config.toml
norm_place = "pre"
parallel_block = true
init_std_up = 0.0281
final_lr_fraction = 0.0
Each number is 500 + 40 x the weight over its row's rms, rounded and kept within 0 to 999. Layers, rows and columns count from 0. Numbers have three digits each. The size before them is the row's rms in percent of the matrix's.

# k: layer 4 attention key, 384x384, rms 0.0372, rows 173-219, columns 192-255
# q: layer 4 attention query, 384x384, rms 0.0395, rows 174-219, columns 192-255
k173 062:486552491511511478474489539483546519526502478533565526445492497510500572512523505469514492418458524530478549488520528511441482544545565582572481563447443500472486547604472490498535501558599497
q174 078:504507493507500545456461511563478477552503428512575461470464570533472402529535469573487447479478540511480406527484501528558533521452475457523454523519519480525492415448428409517504479468514522
k174 052:552483510500458559475462421483524552453506486532498532502478507556441568485469488508521523543509431496534490417504514491548489535561541472504514509478447517521505481417511448484519503548476493
q175 079:542472519530473514515537510433446505569466553540458504408530486427509458559529494558485491501440586441450425501514522422491508481528469586477469433471502590519529425455476478557459523535521486
k175 072:559500482500481463459436531496469571552515448482545422427519569492520499448546499549507381407475445503487460499507463524536510456457466544505437557448466510500490484456477454499482457503549461
q176 089:572489494518480475505501513478468537518532549492493547489532552474507519524490514548453519412532524538420451519465470385448529528498504552526549492514509525522504491463518591490509464482451486
k176 083:566544501517470491490515499441462475537464523501577540456515425489488453472474512480514563430525510529501511524476477437380491448539532542472462480394561539500457400479503544517488466545480475
q177 088:480568545492504507480496510574515486457522490387452489487496529492533585492541487480568479531497465492518497519547553514529532495420387457489473483579489423513522537544481490477520557478571537
k177 064:533419525488507526487520488511497548495472492546537468447515488423475516513478516544581497454554527523525498497454464440492481514523456524459455469467453571587520480411516551590480474445457462
q178 084:532441498457541553549515463578503518553399484574509568513455523528472490463543534498473512504538494501508519555464457472499467487517534484567499477506551493496562459501496542493513608496407510
k178 102:464555563456542504568478545517456501449424456490524491424431505559455466509502542472494485544499502482553553544478499473440501495536503558478465601449584526546571596466539509528481523458483443
q179 095:491477488534449449419518495496522486459487519492420526584489454515498474540438448517563499535493463474424489457511508576544523468496572470516532469462507480519506493506574435549407424552532555
k179 073:486431442544521493516579499498536497537528528535493469511568463499509596484534490525530515466534513516487515530496501515500472472486543470512474490548524459470457456518489514463543588503463529
q180 085:521495435505557456513526508544492509461506506513535518639535578499545440519530488536491447516544500470515526447539462471427590545519468482474537576506459492514499489465452516477485499532522584
k180 080:533514464463530484435513510432451520572512465513538601519537495483441551453581474413482478479504501420526537530515492537459566506543460506462489476474474511531469496507445493515467458501548571
q181 092:432461489501421420529445471551512457474548397458576557437494551549559418490483499564540519503456384573503507471567576516470473519474437501393480473538534504486516594529544431520529571469528521
k181 087:474549410569480487458458460535490521491474391552464527640432507478478462586534512460503502620440507459549455497519511498456539567460503455557558495515501443528478488533552567514486534535556550
q182 092:448501528452534452411547526512559527485559485474506525455491470498500497547563548470506524553535528475545489548528509526612463447467506507429533450588463521531438483540512419551491535469522464
k182 093:405526583493562518498522485533539536439535465528458445519510525514508558495490556569470478534543489467523498467523533495590381508512531545530501504532519536513498541493488474500447539516472534
q183 089:452513550534502425494511480437453492543523552463484541468461490521507472489549584516560542483543495559559485484561460490509483466487443506544489511479523566494535480497499543503538508476486485
k183 099:432470540462481542468531445497531553505429466525488527449450459523440552545445568524535488531525508466560474467514471481511489505440433474496497511511477618492495515491506565542540446486460440
q184 096:509515490485613527565516470401477522542437518570545515492453481584486531521532488551528464538530467446440529497535474481508384467505539545519513580418467440434505530501471499533546503455506453
k184 100:500462494413487462410528448445457530520447540489480533456548495514510495484507549486469443449554526554511470490531547493522507463456532499517544533571535555431464500443541536515472454548546453
q185 093:535486564495476475515551499454485506514449452543502454488495492539488457409503542528505554526491429510552467472478497562525562517527440548468527470505485459539456529494523467466521558465519496
k185 108:452514476539501517488544546518475500538504446542442520493494483536491528409548512498492471535453528479490428470483505565503506538538428483537576507505423446471517470520506453447591502464482530
q186 087:538479485462530523460519490478528473439505565435437488496582532434470469498573521510561467512484573522479519586463465466443521562603538494564449499489499569558500462480529457556491449527575556
k186 120:502487484527546509525483546485536523488555510527565484438559525476561527541556458489544467448492506516501544506510442527445472513502523475488469520480455469564536458404491514560459504495518573
q187 091:518487463515504524486462504555493542495501507484494451543539499491455476478420509522531524540537515454505508514517460434499534514444504525538470426515527519557400574533481447518476486411496456
k187 112:544521520547498451512533539477526505481442466449520472475517489452458462501442490465484493459539557469526483531478579493536500419505466506471455464529511559441426454555529378471532489485462554
q188 088:532492523560485564563521512470540525477494480548468541427408496482523443525399514486549466578512459539517562523497512458466517609508503463593504512502521491561516524455541539480502522508540563
k188 113:508482489465566547462528504496493490504456519544518480454562497490466464482498478382517466491421558565505564538530539461459546579450483454473521487483551446533558441457524449464498556406510541
q189 105:496521545533551529482491499507494486463437485533548527558476478583457516465448518568586534580505500560548480455497499498509476437467460504516555489501498478513520569542499480480560529424513444
k189 110:489487511611468468499492481534522427398482470495418489455440423523449451462448513555477513536598548565497509497503503542499444510493535556472549543534482448482525590498540495514543490453494489
q190 084:485537502489455469549444454552523562485454497508462511534509498547505518459458537520506518472518519558447455497506551471517519502460468445554530493510442526449487520509517541469550510437431499
k190 074:501477568531471530520473472561430460540540488501519530460475477493466511501475494496500549587440490512418492502485507483489486468442501502452509477483465551531523529509468498529540429482415435
q191 100:491518492466466512531578486562493523441495504445464487480550476511557525510473514515527491531536521520498490517511520453508543495456475590518464507545478473515469506502534549461488514470533488
k191 110:467477465466472488438483496512454598504521488519431458451496521492517498460545469570535481552503469439472423479577489495614571502400411600473541430491438448549459503466509548488504524475485474
q192 081:583486504432511495519440419533497513467517512506428509523529489498520515581502525423500522500539431458501466507441536466557482525503460496512443518491547572464501456524484453603379534487454483
k192 130:545485499492505538520474494540511500473579525496470485516572484494482545557514476492471449497555516450513454441516491506566489474512487380515445502527531522464471550449476460479559519492429452
q193 103:460446587471512549489491521581511502512460548458485469523473505522458479559488497537475571491431501459469390513522594511583498443464491467526539501503553556570572495492409542490521536426497445
k193 120:529453497556448473517514491520489524484455510546460509485500479577490502515430495461455524513566448439454427579497622506489476514548500487472505523457491473500524603395467533496485559486481491
q194 102:500528515462495439464479486561473478569496479469463487515432460509485532481494518457489538435554497483508520557490494541526546493450453469585404483486477520524527462441573551486509499504477475
k194 126:518546557492540489599502480467494454522492527589543544462418533499460456426475554494483539492455513464485463529483523450476520513524512526481419522476502528522534526494502403495526507493518529
q195 092:499566493484503421540452482456385499487455525525572515517488478488504511539458537527474497522458492449465518526522507521489460537571524507554537501453505505510466598551527509502524538563520451
k195 108:558548584429490455556503450437442565507385509545441485467480457544512459493550568483505425439455493490477532471472550482489541468511432562446504595517482519490458512476503477460509471540477455
q196 099:518503499509513476477475496510452497542455504368539567519541564477533486547580477561467480542460489443458540530497493450521460494511477453530533509501516510526534493489552554520508529493515522
k196 119:546466525622520503436439522539530512573474521474521476500511529496464494526480558421453483481545458476518498519548504582553498489520554464476472459505544543482523490507561509463493519475515486
q197 090:526479520467504537530514504468555483480455481568446424478508558471434495452540476496523601491527498517462489512539517489530429427574478504509461454557520427470571525475527448510599511526508515
k197 128:502472427440453516525520497463505526503480471563532500501440482462492499494561496501561530516411491514419596581576443488531486460589465491554532502480536476553621521485537552538524569424504461
q198 101:507529522477555529439571529485490522437572484504514558521453553497501531500570552487484477535542500489597513508548509429556552478491517475492464436478497507539499389464499483506424567566519493
k198 126:491483488409494487536506458470493512490487489550500487460496521556512562390560574559549456509517470484530454473529509500472506539566476474457376517476500471515499525445501536478459514524465500
q199 102:510496518519527486497444536486506571554469581542507523529560494445408475507456578505507478523521527515528495555461492500519464475526494424463481462550476454490523479539460538503572505537475488
k199 118:556528496493482477553479519475523583500463536449501508501451433515454509466496546466489485486522424566452506532516472493525522532555478404447559501497540474521572436479498488440512460541498551
q200 111:525535550496517541548497479514530550403453434488464495551506535501534544546507571450513528489563535516455418515461521551470534502466503550489500595491413534457487508445430442495504513530483461
k200 121:493456484478489506553560492508450467429484502512418569537444497468466519494488495493507515445590531457486497468567518541415503503467519533569491539467457496500474527399497456514528502503568478
q201 102:551552507575524478495515509470499527501516479595528537486463513446430486549527507551579493519534489450409491496554451504461429497539528528538539445564502554466522543453429506512495573492465516
k201 123:520535454541532464545568415487441477453466465490508515499440436492474557495435527551516452450549523550470540527541483426360517463513579528511491540491510558523475527502458509529516606468531567
q202 093:524428495499430486489467439570537473481487453509573467445518469560498489517536476416533469490441501507565477526540545552569503443531605477392517553501472413479522575505542471461469521472524500
k202 111:465486501500459473431482509547468498416432497468458461533483505538476478530497490486545532541455530493580503475492601511577465547485542509530493529477459442465508527526590531467527601465431459
q203 100:509464522513435501479495527519543499517562524461530534519461526542447469502532540539499542482475409533523527483482555467521562513563440463523386440523492540523515422519501505555524604494520595
k203 112:482540479504439511556483489492461462515560545483511480470447514565516509519479507500591510433495429481489555513507512459481553513560512480528459522430499505480547440541492530452522537535520536
q204 110:506448478538468523575500479567567511499529493504518421508461511513505478501511527560520450463488542568508472541535466561499531480452527471517462499465460532421488534480499555478544538520464482
k204 131:502427609491468594534508500516483569511479484446504529446552450463518486535442516532514541518534512451545439497547486478450509566408500435510493547452481498503483422456445534477520445589518494
q205 093:457515513462510456459481444469491513475525463582491492530575507477450593482481471495512461470471525512524472505506456514475451446434538497499492524552503419438522534442465488535484516476510445
k205 121:501496566527510522442485513570498513467537495501529488514503497496479559568485456543546514481488480504548450485466481473473451524451521458509563472518525486572446559476485515515512502507472464
q206 089:527494521485502485414531475462510495488534514531445462433553493497447447490478468560608514497475452482480518448453445521529516470473530484474535485500472451520496487474506531488509518532546517
k206 130:501561532515494474527554488450535523482541502453516453439566490473499522521510509562547534510522360479480501529493487562512526488512457440430520462525470537566501491564496549536424516619543509
q207 108:501426523455468451511468444560424537497416479539511489499483478427506531451507519499523432432501551514570405483517465512469534469398467496531465484516545556563575505449459533480513513498483410
k207 110:495464559483514480491524489473497538490387491499517506488421464435533561516576515568525440456501538462510493509446521468487505498462484520492482441520497526546447546488451472529469484455531408
q208 104:555480508500520500483521521566574505453541501520533467460471531461466462453490518514496516522528582520444441486433489493550521528493489533457563524533517445557484586483516489535406493549432502
k208 120:489481507478542460477497534494549473481552454521506457509437476474518507478532499588446538528485575607463568564473516511614445524451508547484481498479512478513510529486530448488443534530503512
q209 106:539540473539471494520528469405517507515492521505465577538545455543507520450479430506524538497535483556528443577470572496482478459526519445455510475470526530464517531476481511413529440501544506
k209 127:509455551525535473492552427510520459511519445449501535503557455499522466516527510522551503492487533531437492468508474512419522504523483452547512461559470504483551492566504564455447470448524525
q210 100:483522526443385482428543475484550466530519455444448532488506425553479454493508535470479468474536508539493563505543522511488502516487560538541533454528496564451523545476469602483555522570479498
k210 123:476566509567463515430597578582587484520569516475496521543460446583496512523546535477542522564502537468534551489514478506471490494471488577490484434440452551510467504497445494525473481514493548
q211 102:493508508466515533482481507422509498536539520445433401499552471539508541513524461538510518476559577412465516516451485506508504538479551515522511455598468461550503488520560489481451477460518484
k211 120:444500495507473519493469430478477480463563473519524470434547574552479499464486565554502439511541461494527520458470526513473486523555539562504464481486531495516492500464412482515451465531482434
q212 103:458480514464465512593466452535497513467478457490490523512520476546539520520525449546447459406510505478427494555487506476486569455539466551478515489538500418435524398461550521523511486477471513
k212 127:523486506556442484514413445527448531569534559483538514507503466471498491519545446517584528504571439526438504526549534546548543506502520581502513509495515481494502496490563558465502552493495471
q213 096:537451502466391434588438494505497470463499506452464401482472532396507422533542461463542491477544520493479447545490488464489505470455478473593547395519498561537518496537485517596534501535533494
k213 119:582453476600472428592515503505522494516519492454486468450434538476502514453541471509422530476557526496490511485470418534484468508473422505460468453558485525520518465484495467534488518481532550
q214 096:484559574540555467513488532481517480484563472491485640469473530543477568469482560531427516538434465530491540514535520453509424483500373555452490426577443471493509522468533518444537465512494383
k214 127:465547511572494439508565523538513481428559519533494475466411554533496406512501569516524542526539440431444477525544488452503491446509454479503508476493487505517496589536572500444449449533505459
q215 091:498537536547526543504478555517467496467546523440452543525476550560466492450480479497539413471474486483477483516480529492503491489491493547592561480513455439539448534475467505537532475501464448
k215 126:476508544546505494481505504478496504554574533450466441420541543564491498472527498464453511533470439514469478432506537466458543518485532510483526478498540432484422491544424469519516551535580505
q216 098:558503480529585481464486533497456500491498599454511460445520558536502495503507502452587561508490564454511457512542488497569539520433478552451499513536498551524491530432574491476553460498473480
k216 115:471486510496545554511516495448552492575445486474586460528436400525473531474458529524479498462489549488451509529560453441550491536585460483467536527504473547463528460471563517491532477560471481
q217 097:523558571374529484545539479496523498544476521476512440468498558397465583483521564508564486454437474508545520586495517507413476522528471469490489464541504500497495544479474547482475541564532461
k217 128:455532551422605450525442535440489512479462509497517453490484471487530502475582543512509480473409433510507493543495434454552508569522453474488523500485505453536517484446522544553469519519532538
q218 089:526462472517491454432504459462581544471487477484532451513502457514511560527446479487525491414490444593497502488485490472519523518493508436489529559557496533531507547530546604425438496472500476
k218 127:537498534486465490487463428571588504488577522517493455442474480494502495580483571531497471515500545574519548427487539472534519504456540502509467545511505509525495501532479547492492441483433448
q219 102:507464489455520489455502473583582519465447530517558497488509588463554570430452501462509473503489468534474451480510483418530493525485508471537483504547530505523561502500505461433483497519504490
k219 124:522554459445484450525509472495566543436390532550530515458362520498438515412516500447507495496411498595535580570464507521530486528543517484454482471497504434518530523565488442508481481482449477